Weights of a small GPT-style language model, trained from scratch on English Wikipedia.
Size: 13 layers, width 256, 4 heads of 64, MLP 1024 squared ReLU, 12.5M parameters.
Architecture: RMSNorm before each block, rotary positions, no biases in attention or MLP, embeddings untied during training, normalized queries and keys, attention and MLP in parallel, local attention windows, value residuals, an embedding shortcut, capped logits.
Training: a variant of Adam for these matrices, 229M tokens.
Each number is 200 + 30 x the weight over its row's rms, rounded and kept within 0 to 999. Layers, rows and columns count from 0. The size before them is the row's rms in percent of the matrix's.

# layer 7 MLP down (transposed), 1024x256, rms 0.0468, rows 849-876, columns 0-127
106,198,235,244,174,137,224,204,200,190,193,261,149,185,131,200,205,178,215,174,145,218,213,191,213,174,202,176,151,225,132,223,146,177,168,177,231,216,187,198,188,239,227,182,241,236,164,154,229,216,259,213,178,161,223,235,166,216,250,183,199,180,226,207,234,212,209,241,181,209,148,219,246,243,199,220,167,266,197,186,212,205,222,202,172,182,199,179,200,181,204,214,152,188,199,195,209,227,189,164,168,226,173,171,202,228,200,216,184,196,170,246,219,211,206,221,208,162,270,195,173,215,110,166,220,184,187,222,206
096,276,217,149,179,171,154,183,236,230,151,219,221,203,178,210,202,219,213,245,280,207,164,205,159,220,229,231,232,177,183,180,249,147,254,169,201,148,225,211,228,212,171,224,148,188,207,176,145,181,253,234,199,196,179,170,212,242,219,210,194,204,248,197,184,224,237,247,267,189,177,228,202,188,208,243,199,196,156,187,200,195,165,239,215,159,204,203,199,215,140,267,161,204,262,188,194,191,223,217,221,181,179,174,194,210,218,226,272,209,196,213,155,201,194,171,195,218,164,197,181,177,213,196,217,204,217,166,205
116,196,198,226,166,207,227,262,152,178,208,189,171,219,183,191,185,232,196,230,202,175,142,280,193,196,157,182,198,216,214,191,197,231,201,238,192,218,211,235,189,201,170,175,181,212,207,184,226,200,209,203,159,204,201,210,213,138,240,183,217,207,177,204,222,148,149,183,191,207,211,181,202,175,191,221,252,189,167,254,214,202,198,204,191,204,211,223,175,142,226,205,195,190,173,198,219,204,184,193,199,207,177,224,194,168,239,168,251,203,232,188,176,232,203,138,206,183,210,180,174,195,211,209,174,211,172,234,217
103,204,181,147,179,200,131,208,248,191,228,222,185,161,238,204,220,178,188,193,185,196,172,129,229,229,233,246,240,189,215,197,189,232,238,175,215,240,240,170,252,207,230,204,228,173,163,184,157,179,197,230,237,165,173,188,192,212,208,225,238,204,226,145,224,186,229,182,203,221,176,224,228,209,244,279,209,203,232,182,254,254,179,237,204,188,174,174,196,209,175,169,220,152,201,232,214,208,154,186,189,143,207,205,220,159,210,159,206,200,162,160,182,197,171,201,192,199,175,193,191,222,199,154,152,179,176,144,271
099,183,183,185,265,254,223,173,229,180,215,239,216,178,195,181,235,178,223,260,213,232,206,192,178,238,175,216,182,148,238,192,182,243,240,249,166,178,186,229,231,163,218,183,173,221,244,204,180,234,179,218,167,192,185,216,230,259,189,212,212,231,222,163,178,233,199,173,169,208,248,219,203,202,177,207,210,237,148,209,214,202,176,187,160,205,192,185,193,222,208,224,227,226,214,214,268,224,233,211,182,252,175,201,181,164,241,209,163,191,244,192,207,200,242,230,213,204,194,163,230,149,175,178,219,152,206,167,142
106,213,235,173,188,233,241,221,223,247,215,198,131,171,140,229,225,216,211,122,250,240,200,148,203,244,144,188,204,186,207,181,176,184,159,193,195,217,225,205,162,197,191,209,201,161,217,196,204,190,220,162,195,218,206,207,200,174,191,227,229,190,204,247,185,220,157,143,230,198,227,273,207,242,169,189,233,204,161,140,189,225,163,224,235,202,184,216,223,213,259,233,197,157,260,219,168,195,184,165,202,170,186,131,203,219,140,222,216,228,166,186,192,187,225,201,187,166,197,176,161,212,230,211,234,212,174,211,171
109,237,170,266,266,145,223,160,212,197,162,172,127,191,179,179,216,197,217,214,186,178,214,180,174,225,238,170,205,236,201,256,225,159,199,162,208,135,254,231,205,207,216,184,174,202,194,208,185,203,248,190,255,212,218,203,195,90,202,180,209,213,224,181,219,195,223,201,183,217,164,147,217,273,242,208,189,246,194,212,196,218,202,114,216,224,232,212,191,192,248,163,189,229,193,235,193,165,222,190,243,189,150,177,165,224,235,225,195,232,220,176,206,256,208,195,207,227,202,157,205,142,253,194,217,238,179,212,234
113,206,214,153,166,150,269,219,163,213,210,220,188,239,157,209,202,176,209,178,216,195,218,192,241,276,242,185,176,222,215,225,185,221,150,239,205,209,252,159,185,119,205,193,208,224,180,229,187,224,172,173,159,170,199,240,216,118,174,194,144,192,173,192,214,194,250,150,214,178,186,158,221,190,220,211,146,207,213,176,221,205,220,196,177,171,202,189,207,219,220,213,150,194,185,208,178,179,198,158,137,234,182,206,201,223,195,205,142,247,222,208,236,189,200,218,228,182,234,194,244,189,182,157,187,160,231,201,138
107,180,262,211,200,168,186,191,213,230,210,230,222,237,205,167,211,186,239,204,237,199,149,173,185,185,228,159,218,214,211,212,129,194,206,235,194,148,219,223,237,222,232,208,236,176,215,142,235,183,247,203,176,248,187,153,210,169,233,235,152,235,221,189,165,212,207,207,201,190,247,194,232,256,206,195,224,210,218,172,164,219,216,175,210,212,160,179,198,137,185,250,189,201,172,204,214,131,238,197,185,133,197,214,137,177,151,177,189,261,217,174,176,155,206,161,194,224,198,216,248,232,222,221,211,189,259,168,161
092,161,198,134,202,194,165,160,275,170,153,191,272,172,160,218,227,163,181,214,248,190,247,178,205,227,213,226,212,174,239,252,186,214,165,231,142,192,229,231,215,248,235,219,214,219,182,224,231,211,200,211,284,163,190,217,167,213,214,241,176,195,165,201,222,200,197,211,144,195,193,182,170,183,230,220,148,240,248,129,196,266,218,206,210,215,223,149,224,204,159,247,222,224,198,107,206,201,195,184,223,227,242,209,185,171,203,226,189,180,230,185,192,172,173,205,206,190,177,247,146,153,249,215,213,189,240,262,164
104,187,149,188,146,143,226,187,174,214,195,164,150,191,230,183,220,169,194,194,193,152,180,171,194,203,200,158,188,183,188,149,262,173,209,169,203,258,219,202,201,183,181,210,177,194,187,162,171,207,229,194,200,113,225,183,214,230,215,222,189,170,171,243,204,169,178,223,150,192,157,228,180,199,205,225,239,215,196,195,229,164,183,217,254,196,228,203,155,257,181,211,197,198,236,236,178,227,177,177,168,191,192,195,189,200,209,210,293,209,210,230,160,194,251,212,185,204,194,208,186,209,193,205,194,145,148,209,217
099,251,201,173,226,134,178,183,269,225,229,266,226,230,223,222,165,219,180,195,199,189,197,218,246,199,187,192,196,221,241,185,166,179,231,228,251,212,158,192,196,176,208,215,165,174,210,135,212,207,218,242,159,189,191,182,203,207,212,238,134,172,187,182,126,198,209,208,230,194,236,173,226,232,185,217,192,182,178,222,196,210,215,174,215,206,146,150,145,212,236,219,194,231,148,208,137,210,169,224,182,256,242,169,142,230,165,192,194,166,205,181,199,183,223,108,190,201,161,218,190,137,192,203,238,244,165,147,148
087,200,191,171,209,214,171,227,196,207,76,210,258,184,195,182,194,197,184,177,161,191,204,225,211,255,230,228,204,190,257,216,207,208,192,171,181,233,210,217,213,230,238,218,148,218,221,193,207,191,181,164,185,171,177,193,156,240,193,273,204,130,153,170,229,173,177,198,138,202,153,238,191,168,204,212,175,261,246,144,176,247,170,210,253,250,259,160,228,183,169,188,224,246,181,200,190,232,173,208,191,196,214,219,202,187,207,215,218,140,179,191,200,207,209,201,182,171,175,245,190,155,221,178,193,156,213,224,186
099,209,236,237,228,212,126,181,200,159,168,202,163,178,173,242,230,231,189,174,212,181,164,219,220,243,214,180,236,195,236,218,231,150,213,186,251,215,144,189,189,216,202,210,184,209,255,200,192,175,179,202,182,186,207,172,163,141,222,205,211,204,194,249,147,176,237,278,211,208,188,246,139,184,226,199,265,211,178,143,233,241,208,128,192,251,221,177,277,178,210,213,188,202,228,243,187,192,183,155,192,184,220,213,204,215,209,220,199,174,229,189,178,187,196,213,236,212,172,201,157,211,164,223,240,175,239,203,204
099,195,248,221,173,186,174,189,172,173,257,235,223,235,223,143,190,146,183,192,234,187,238,226,228,228,247,197,161,182,214,226,146,219,270,174,227,200,194,175,172,205,184,218,154,156,221,226,213,187,181,154,258,194,155,249,212,176,182,185,181,239,172,156,159,195,179,187,182,196,254,208,200,220,165,210,180,205,158,258,172,202,195,182,218,189,187,160,203,198,239,232,163,184,192,154,201,187,174,212,170,198,207,195,181,212,218,167,224,212,236,203,223,156,268,227,134,156,198,200,182,206,218,187,156,151,217,188,165
104,223,225,271,212,179,181,145,215,168,233,203,246,228,193,146,215,153,283,176,207,190,186,234,188,174,239,195,156,121,277,206,205,216,174,225,229,184,224,208,194,214,155,212,162,192,185,136,181,187,128,155,199,178,178,216,194,198,217,196,174,214,188,184,237,137,245,238,224,216,206,211,151,209,175,283,261,235,237,185,199,221,198,229,221,218,216,171,187,180,172,212,140,182,236,223,161,203,260,217,202,213,244,282,257,208,212,187,191,208,187,196,257,151,164,243,201,221,224,198,173,231,152,160,180,184,187,174,226
095,232,198,215,199,179,205,219,251,176,211,235,207,172,230,143,196,187,192,175,184,204,154,197,227,143,216,122,188,176,221,164,184,196,193,195,206,174,222,170,226,180,200,187,221,188,204,161,157,213,212,233,209,198,250,219,164,155,175,191,210,171,229,163,227,232,227,220,226,187,218,199,248,258,157,207,215,204,214,227,174,228,178,213,253,232,197,182,133,156,214,204,197,187,220,224,207,187,196,229,191,251,220,148,229,181,247,195,240,196,175,217,218,207,192,203,204,172,200,167,219,144,161,191,230,215,191,196,176
105,188,202,211,199,183,175,174,178,238,233,218,226,183,201,194,183,198,212,158,207,247,172,189,205,236,224,233,201,210,236,207,213,197,216,167,211,155,224,150,197,191,175,196,212,193,196,144,238,163,178,200,156,244,198,200,208,173,180,193,140,200,162,207,177,304,211,176,213,212,192,201,238,191,175,160,208,162,196,207,184,206,203,173,167,190,195,192,251,172,175,271,224,201,247,194,246,172,237,221,220,246,221,197,158,107,167,276,231,180,161,195,215,193,170,217,219,223,180,153,212,185,219,185,240,183,243,153,182
098,234,155,219,203,178,223,242,165,195,203,211,200,210,247,194,247,250,191,178,185,212,212,191,187,219,217,188,96,154,124,186,247,193,232,156,239,191,225,201,232,208,230,186,185,204,211,220,140,129,251,208,163,221,204,236,181,271,186,191,252,161,118,212,227,222,193,166,198,204,214,188,233,151,198,213,188,247,204,223,175,222,212,183,216,224,229,213,210,239,180,173,218,144,247,220,122,252,179,187,156,189,224,170,235,232,227,235,226,154,211,172,213,219,240,261,240,217,222,217,225,188,245,212,258,165,222,178,200
095,151,220,219,181,189,199,162,186,187,93,106,176,165,185,186,194,169,246,229,217,221,222,237,165,191,174,221,202,217,204,225,179,213,223,226,159,221,187,157,192,257,171,178,201,178,224,186,224,198,198,196,231,237,133,250,180,211,202,199,153,147,221,230,208,167,212,209,200,214,152,197,229,272,198,222,191,227,164,255,222,171,220,218,145,230,218,217,185,225,145,242,155,220,186,193,192,186,195,212,224,221,200,217,283,180,175,205,220,233,182,257,234,215,175,184,256,189,144,197,174,211,212,216,194,232,181,232,220
100,147,139,179,129,248,162,183,176,247,185,223,181,165,183,172,208,202,183,226,204,189,246,253,194,183,219,190,202,183,178,242,196,169,228,213,223,175,157,196,185,196,165,186,154,218,151,172,166,259,189,205,164,192,200,171,171,223,248,164,222,183,199,177,119,227,181,174,224,236,209,216,188,216,261,177,217,181,229,183,222,178,216,209,197,197,168,213,178,145,194,271,208,216,185,156,187,141,219,208,204,226,211,217,181,232,188,215,171,214,207,257,247,171,208,181,210,197,173,186,245,220,270,203,204,188,188,188,214
106,239,252,208,165,244,216,265,219,163,209,223,176,232,214,250,221,174,182,216,242,157,200,226,212,186,249,176,190,158,229,158,194,243,242,254,193,140,254,244,179,187,181,250,215,177,223,203,276,245,170,173,199,237,212,250,198,171,244,262,180,190,216,206,178,198,132,248,242,174,228,188,176,190,197,198,146,184,203,193,204,172,236,156,207,226,250,193,194,179,186,192,234,178,219,183,208,152,236,186,275,199,193,222,228,174,170,232,200,218,216,201,265,168,171,175,192,159,239,190,215,169,233,214,161,269,205,199,237
097,192,196,220,205,171,209,191,182,219,127,154,173,233,207,222,189,214,173,199,200,187,198,184,195,164,230,174,228,272,206,136,231,172,237,215,138,198,270,256,191,235,246,190,213,201,223,195,168,194,289,166,265,222,204,235,231,138,228,176,192,260,187,215,216,217,177,226,234,219,174,238,230,249,222,247,169,258,200,239,196,149,240,186,245,202,196,198,165,199,203,181,200,148,182,216,172,220,243,212,206,179,187,226,199,203,180,140,186,207,214,210,176,203,241,169,209,262,158,220,229,217,222,206,205,222,172,230,141
117,148,284,265,223,214,160,185,211,223,139,194,208,226,182,158,180,183,215,165,220,140,196,191,166,165,185,246,144,258,232,231,161,211,207,189,180,200,179,202,232,234,244,183,208,171,213,173,195,205,171,203,177,238,179,194,267,178,184,187,200,211,213,160,234,165,190,170,221,187,212,223,201,152,219,272,188,224,188,178,178,208,230,192,231,165,195,152,208,196,152,205,189,204,174,234,227,229,162,154,215,189,195,174,188,135,220,266,184,240,230,216,266,173,217,151,144,227,262,208,201,217,153,173,150,226,253,157,207
100,205,217,159,236,222,240,129,166,194,169,183,243,197,238,275,248,172,154,211,237,214,197,214,201,193,216,163,255,198,243,172,190,164,174,217,196,208,203,184,255,186,282,251,175,195,216,195,234,174,199,185,187,191,195,164,228,231,242,222,180,205,219,207,232,150,246,207,200,215,182,184,216,193,187,207,224,195,158,152,191,211,219,203,222,212,254,231,262,175,142,170,233,218,169,178,203,208,230,205,183,230,232,150,208,183,186,193,222,213,192,257,183,214,167,188,182,163,197,167,244,248,198,223,253,201,221,194,197
094,150,183,237,208,160,219,268,238,217,150,185,202,183,210,193,176,164,202,184,214,216,222,214,193,181,181,259,165,212,161,200,145,210,175,186,198,211,231,231,203,192,178,204,214,189,172,198,220,180,226,208,230,168,235,210,164,201,169,198,174,222,230,286,227,249,170,237,213,204,204,204,174,197,204,241,143,183,232,143,192,223,183,193,214,148,177,186,186,196,188,183,215,172,220,176,179,252,221,216,210,215,188,248,217,248,192,232,172,190,197,154,188,180,216,203,147,254,169,148,189,198,182,189,266,165,193,200,192
108,197,152,228,177,208,239,176,203,167,127,180,163,155,251,207,227,177,160,228,176,179,151,156,177,226,217,185,247,208,219,221,228,171,176,237,224,224,205,213,246,211,197,232,197,189,201,234,164,174,211,234,171,182,196,201,162,247,188,225,209,180,213,202,201,161,240,224,193,206,125,186,243,221,225,235,181,147,197,236,226,241,192,223,203,211,192,176,236,139,195,225,197,232,204,174,216,248,206,183,170,223,182,171,168,216,185,169,176,145,182,146,230,238,159,209,141,168,182,244,220,179,183,180,175,247,173,142,243
105,221,230,168,155,209,160,180,205,181,228,218,261,168,225,187,162,156,177,239,181,218,169,191,185,161,192,241,223,207,208,220,230,225,200,167,180,219,172,206,188,207,163,207,140,224,170,169,145,214,201,224,234,242,237,135,166,231,243,263,249,214,240,191,206,201,228,224,177,223,241,188,198,236,223,232,147,214,151,187,151,247,202,237,224,206,233,123,183,189,245,186,170,229,200,164,224,174,290,167,189,174,259,168,235,173,221,191,152,205,202,186,160,143,159,201,143,185,197,236,239,176,204,213,207,228,227,160,171
# layer 7 MLP up, 1024x256, rms 0.0498, rows 850-876, columns 0-127
095,203,155,182,209,245,225,156,227,223,204,257,201,200,250,187,229,186,187,182,216,183,226,218,210,234,196,203,179,197,237,203,177,200,211,212,186,222,221,269,127,260,195,222,266,223,180,150,183,234,196,146,175,221,221,200,209,234,279,200,246,212,171,188,192,242,227,172,217,180,191,217,176,175,198,198,241,186,174,205,185,242,115,216,162,159,146,172,180,149,207,171,179,209,183,233,198,197,192,236,178,162,179,208,197,186,201,229,253,164,214,180,177,193,207,185,169,214,214,250,199,189,212,249,176,197,129,240,259
116,159,166,218,167,223,210,180,242,177,235,196,207,218,198,227,236,220,155,190,141,220,203,188,202,189,206,208,212,117,189,268,168,164,161,210,223,184,215,174,158,212,151,220,190,226,183,219,215,167,170,224,213,184,184,237,238,251,211,163,154,229,182,197,239,207,208,155,217,228,187,262,167,188,199,184,216,250,216,148,216,198,210,217,209,165,218,210,239,157,162,158,221,203,180,202,204,242,182,208,191,162,182,196,184,229,200,161,200,217,204,114,201,222,188,192,206,223,182,206,197,208,215,176,178,187,152,233,187
105,172,232,245,218,215,223,176,218,187,230,196,203,201,223,194,236,211,239,209,231,237,216,195,161,226,187,195,167,174,263,202,203,221,192,186,194,184,203,232,199,205,179,209,179,162,185,216,194,173,216,141,211,187,231,190,188,231,174,192,156,200,158,202,211,186,251,197,285,236,233,235,107,112,161,193,216,224,183,193,153,235,136,246,249,221,173,167,186,194,186,193,203,155,214,187,221,210,227,204,222,207,197,220,182,187,180,194,212,190,183,249,281,168,159,207,220,215,225,171,192,189,210,169,177,227,241,175,265
097,178,185,206,156,204,180,206,116,166,208,260,199,135,206,187,183,211,227,153,196,212,194,181,199,203,179,169,196,241,143,232,199,201,229,188,178,242,171,183,160,241,171,225,213,221,199,212,175,234,176,139,242,215,224,157,234,201,230,186,179,264,209,174,216,194,154,183,239,216,193,169,209,175,198,197,200,185,188,228,178,173,227,235,240,224,185,164,236,186,184,201,220,215,171,227,215,201,213,189,170,153,211,181,271,193,236,213,192,142,194,136,216,218,180,221,178,228,227,246,266,187,178,184,212,157,177,172,222
108,126,193,232,242,221,182,221,188,218,235,198,187,151,223,155,192,190,186,176,214,232,244,188,240,172,193,203,220,178,215,190,215,196,173,232,160,206,235,225,182,269,165,198,210,234,194,240,178,264,155,206,233,190,199,202,247,197,223,227,190,256,198,192,221,131,188,213,243,219,224,168,158,179,154,214,246,204,169,123,194,164,163,174,238,122,197,150,224,209,194,121,176,213,133,156,205,180,199,225,208,225,223,227,213,215,219,140,235,214,209,242,231,212,184,247,171,203,201,181,186,207,173,227,189,244,171,236,217
109,187,215,157,190,192,200,174,206,216,217,283,194,179,206,156,195,167,257,225,162,193,214,122,252,183,190,172,184,151,182,163,229,259,208,207,158,233,203,249,211,193,214,236,162,204,209,215,266,199,202,181,155,260,188,206,219,148,229,219,217,215,228,145,171,192,195,190,169,177,226,175,148,129,150,174,184,216,220,233,176,203,129,175,218,181,228,223,215,190,241,212,183,169,194,196,209,234,163,213,208,216,187,172,150,215,188,185,191,264,186,195,214,226,187,214,196,214,210,182,203,224,198,167,227,173,221,265,223
117,155,185,207,188,195,212,169,193,228,205,225,196,238,247,157,196,232,204,210,156,208,205,144,208,211,197,186,184,124,199,171,202,212,186,236,195,169,253,139,174,142,178,214,209,212,199,227,212,180,206,189,223,201,239,228,212,184,236,211,204,213,131,214,196,164,152,180,241,204,194,186,191,159,189,201,186,262,268,225,185,240,209,233,158,174,211,212,178,170,209,197,243,214,185,178,249,212,211,155,192,165,174,177,216,176,181,184,218,185,188,120,214,202,193,203,223,196,215,242,233,144,158,155,217,177,201,160,194
110,232,199,208,185,242,216,242,194,192,250,217,165,173,241,181,222,211,192,198,222,163,240,187,244,201,202,171,154,153,177,199,210,208,219,220,243,229,213,196,191,169,145,181,187,254,222,237,162,196,183,188,173,183,220,223,238,196,147,179,193,165,208,182,235,183,172,196,168,201,183,238,223,211,140,220,205,199,181,169,208,214,139,228,209,168,202,203,192,225,185,166,212,183,159,168,249,249,171,202,143,165,164,261,233,206,183,155,205,164,174,159,247,193,179,226,219,157,203,229,197,196,190,132,193,133,226,286,215
095,194,221,202,183,165,218,170,234,222,188,171,174,157,236,270,262,216,171,230,223,149,177,209,265,188,176,189,227,165,204,227,202,219,235,168,216,210,172,212,167,209,223,230,266,182,196,207,227,203,157,187,191,217,203,172,190,205,188,152,196,148,162,182,243,222,230,214,202,178,216,193,178,158,162,120,217,246,230,209,203,215,189,170,177,215,201,233,250,153,203,156,215,196,111,207,240,197,202,230,190,185,169,170,192,188,197,213,212,223,222,141,183,248,224,201,192,188,227,183,212,135,196,227,190,141,173,176,216
107,227,219,190,162,172,181,203,187,209,247,205,273,187,207,202,189,225,205,231,211,195,238,177,219,185,144,202,168,192,184,244,205,244,224,150,225,237,191,232,225,193,156,183,238,205,172,217,230,219,188,163,166,227,253,195,201,214,243,176,217,198,218,218,190,168,170,146,233,144,201,202,207,142,210,162,201,193,253,156,212,190,146,228,179,232,276,205,226,208,231,178,158,145,162,156,201,238,168,177,228,257,147,242,182,190,155,211,181,172,205,265,226,219,217,215,176,203,210,178,243,222,199,196,207,228,200,213,179
100,220,215,198,158,194,218,222,205,177,166,240,194,234,224,210,214,198,146,132,176,193,239,204,226,191,166,211,216,209,171,205,188,200,197,168,166,182,218,200,239,275,142,223,189,188,154,172,223,227,135,179,183,187,169,190,183,244,188,203,223,206,227,163,261,199,151,211,212,162,251,162,184,171,166,126,225,216,190,228,201,258,222,188,184,220,206,208,220,195,264,187,224,217,176,200,220,215,197,175,220,216,145,231,203,240,186,144,185,181,208,216,208,208,174,183,182,225,201,225,235,230,182,229,194,142,141,214,220
088,185,146,221,203,178,223,227,192,281,199,239,209,190,217,258,209,183,209,177,158,218,202,208,180,207,205,195,217,211,204,182,158,185,146,182,225,217,213,266,185,173,189,207,171,245,182,183,233,186,145,227,172,243,144,200,182,277,162,216,143,199,233,175,169,220,225,206,181,154,170,229,164,186,214,181,212,197,174,180,214,167,236,165,144,190,158,175,205,169,271,217,221,178,220,174,201,145,204,201,154,177,130,201,181,178,246,199,179,203,166,230,205,175,190,208,243,175,179,211,209,167,168,192,173,200,183,231,205
096,171,172,210,229,175,208,187,219,184,216,201,220,224,186,244,192,246,237,241,208,210,178,205,196,217,190,213,224,182,159,287,197,214,143,182,215,249,176,196,207,191,210,208,242,136,181,253,240,199,187,175,196,155,243,187,239,191,140,211,183,204,194,150,170,174,251,197,187,162,186,224,194,205,251,165,180,242,197,205,239,211,146,202,204,204,222,181,183,153,244,187,165,207,226,160,201,200,204,178,192,253,172,261,221,195,181,211,215,192,166,174,192,246,204,201,206,247,201,173,177,161,221,187,188,217,248,205,247
097,230,185,286,157,183,234,197,208,202,264,231,228,180,248,186,175,175,188,208,185,215,214,234,192,185,233,166,211,202,240,179,180,194,204,197,170,221,207,277,204,236,172,210,177,196,118,185,215,232,193,224,189,169,152,205,236,193,231,195,193,185,175,173,200,183,150,158,213,271,243,260,217,176,205,176,181,235,203,224,205,208,195,158,205,225,231,203,204,191,288,188,248,187,218,141,241,204,233,121,209,226,215,162,184,201,214,205,231,222,213,212,203,165,222,264,172,208,186,188,152,204,232,179,171,163,136,220,197
104,167,220,207,246,228,201,222,208,149,204,203,220,181,207,204,236,245,176,203,194,187,199,164,237,206,192,250,159,209,193,211,170,210,200,183,239,233,200,207,197,182,207,208,200,197,218,244,199,216,165,168,152,198,214,238,202,190,187,207,186,254,249,195,227,170,222,172,276,200,205,233,241,158,171,184,207,211,248,155,137,261,204,144,160,182,130,111,242,146,206,182,209,186,220,163,232,213,151,177,229,225,194,249,194,168,224,269,155,182,211,200,207,198,169,165,168,179,258,216,201,190,257,199,182,168,190,197,221
097,219,202,181,224,186,230,208,202,236,242,248,191,218,244,196,178,227,187,201,227,131,215,224,204,199,179,196,224,194,216,199,200,224,208,185,213,170,164,221,151,216,172,238,232,185,190,194,169,211,219,236,185,225,218,268,211,158,267,238,179,222,260,192,237,185,203,162,187,243,154,162,185,205,163,173,189,231,145,189,223,188,165,267,169,228,143,190,217,181,238,191,257,204,171,185,226,144,228,144,207,219,211,173,224,213,259,178,227,203,178,199,182,206,113,241,190,225,206,219,167,152,155,225,198,238,169,255,176
106,186,184,214,241,180,169,245,231,182,238,208,254,204,199,230,221,235,191,158,225,217,256,196,226,174,215,200,189,223,185,272,172,213,194,215,229,251,248,213,187,184,158,197,188,204,220,191,188,180,214,166,242,198,264,182,220,196,176,203,238,178,205,145,215,234,213,138,279,184,212,216,219,234,134,180,185,213,175,211,196,203,193,234,174,166,245,142,211,209,184,168,184,174,219,156,251,219,152,227,159,191,201,237,252,202,232,219,251,176,203,230,201,254,196,201,195,159,180,151,181,160,209,158,226,238,209,258,172
097,203,194,163,234,155,152,204,238,188,282,202,235,181,202,185,209,179,202,152,211,221,211,182,216,274,132,211,156,144,210,265,193,231,225,238,198,172,256,212,218,228,217,219,185,159,148,222,242,208,210,220,210,189,162,158,211,212,212,152,206,230,196,224,223,182,210,223,192,248,192,186,152,166,227,156,206,209,194,214,209,190,172,239,219,154,189,229,229,174,230,212,220,172,177,165,199,225,152,215,191,162,167,208,251,211,273,218,176,243,186,252,173,210,201,215,192,204,207,219,176,225,187,204,234,134,159,254,228
093,196,178,222,219,237,263,162,161,212,185,187,185,214,167,244,212,135,208,259,144,196,192,173,217,196,210,229,213,191,190,174,163,238,233,204,190,229,216,176,156,211,171,172,218,181,190,240,179,205,151,140,176,210,174,201,191,258,196,221,219,202,173,157,192,149,198,176,189,192,197,167,194,219,197,150,181,226,176,196,178,154,216,186,219,145,206,203,249,171,207,163,228,211,155,193,210,181,179,221,192,190,216,176,229,136,196,242,190,224,210,160,227,217,195,212,221,169,189,261,166,148,218,208,176,183,155,191,172
100,229,149,185,134,227,177,190,215,264,206,204,223,250,202,176,248,166,188,163,213,161,206,211,225,200,135,213,179,210,186,202,189,175,228,167,178,240,184,190,221,147,188,250,215,180,242,231,181,167,148,168,217,262,224,177,229,187,165,208,169,210,184,221,168,204,181,224,218,248,181,212,195,213,233,207,185,260,214,239,199,258,205,209,202,184,200,146,195,197,205,204,250,155,215,219,222,244,182,145,186,158,172,198,223,164,145,193,201,167,244,209,178,277,203,207,178,208,165,256,196,120,211,197,131,242,142,211,195
109,208,195,212,212,160,204,201,86,190,227,220,230,213,186,291,211,157,176,161,216,186,208,190,210,205,186,179,188,192,201,212,200,190,166,229,187,181,176,161,211,219,211,234,195,199,118,233,216,272,180,200,126,221,183,190,190,162,178,179,180,173,184,169,159,174,195,187,183,264,172,219,202,210,143,226,175,231,208,217,182,210,155,194,167,157,198,184,221,191,190,205,209,143,235,179,218,254,166,229,194,147,210,208,247,160,166,180,213,224,212,165,256,205,261,224,225,187,192,199,232,166,135,175,224,216,196,245,199
094,201,173,197,162,202,162,256,181,175,210,262,213,199,227,210,187,165,236,198,202,211,232,263,208,152,190,222,214,192,189,207,235,244,182,173,197,211,276,249,227,277,191,225,226,240,236,208,201,232,182,173,220,221,218,201,245,253,192,201,198,211,189,184,209,139,214,157,261,144,241,184,173,146,162,206,228,231,227,172,244,144,175,198,144,167,132,209,275,180,164,181,163,188,203,215,193,133,219,194,203,207,174,183,208,217,213,264,176,207,203,227,197,188,151,237,213,195,129,168,179,131,165,209,181,176,246,154,197
114,188,160,219,220,215,156,213,199,203,227,205,191,173,168,164,239,208,218,162,235,214,234,205,197,155,203,178,159,202,198,182,211,153,196,198,220,232,188,135,186,225,200,273,185,196,241,230,164,242,151,172,161,188,235,203,170,170,162,216,203,230,198,134,198,192,129,187,246,209,204,222,207,229,165,169,249,225,234,188,173,165,138,222,234,197,166,134,234,205,209,203,210,212,184,173,217,212,171,231,183,167,182,207,228,178,254,222,214,250,210,224,250,210,188,216,206,247,196,231,181,189,132,159,200,172,163,221,186
102,187,188,194,227,189,170,259,200,195,223,233,183,182,180,195,209,179,193,165,155,180,254,212,249,152,247,129,187,185,190,247,184,232,258,157,254,183,211,190,153,202,212,226,164,186,197,210,200,209,230,206,195,153,239,209,232,222,142,160,231,219,222,130,211,170,197,173,209,238,201,205,142,160,203,183,197,186,207,267,189,207,165,245,217,211,176,173,175,232,190,174,207,170,201,202,230,229,205,213,187,199,199,199,250,222,238,206,206,149,237,136,228,218,189,136,177,240,212,217,249,184,185,193,170,269,185,203,219
093,200,156,172,203,176,223,177,183,209,221,260,200,158,201,176,203,165,184,226,228,246,225,210,218,174,214,179,203,97,190,187,155,212,206,232,215,244,227,178,221,217,136,180,260,227,188,258,196,188,206,208,244,256,216,153,184,240,229,224,254,218,261,133,248,211,190,204,173,236,221,173,198,201,217,234,224,228,211,213,208,145,221,210,194,199,234,211,210,193,213,196,232,234,212,208,188,168,198,214,167,168,178,209,181,174,225,149,209,176,182,162,196,225,174,223,237,197,156,208,209,207,203,235,151,226,200,183,182
111,187,181,190,174,208,223,197,189,172,180,177,264,194,202,222,219,203,176,223,191,216,221,219,203,186,186,196,199,215,194,265,183,162,180,187,169,206,229,235,225,190,190,146,212,255,206,184,191,214,209,196,236,181,135,154,253,209,216,207,214,181,181,150,192,196,191,202,200,190,137,221,243,204,137,170,165,226,207,157,142,174,223,276,221,179,176,188,258,180,181,197,194,200,206,114,226,180,204,200,178,229,200,214,216,149,204,168,222,182,197,185,234,177,189,245,175,248,169,251,178,217,178,203,191,173,200,225,209
107,208,153,225,159,221,213,212,205,200,219,211,212,113,213,248,243,212,183,224,209,192,268,162,205,189,209,209,189,175,176,179,133,210,211,208,231,205,200,201,157,180,180,246,192,226,237,183,189,174,190,216,169,189,203,217,188,209,195,157,221,169,206,223,212,226,176,151,207,179,193,242,208,134,197,207,176,175,273,213,247,197,148,211,215,219,211,200,185,230,176,153,192,193,220,185,214,261,204,226,213,187,173,237,226,190,209,171,153,199,266,252,228,218,239,162,181,186,193,187,236,196,139,148,205,181,130,198,216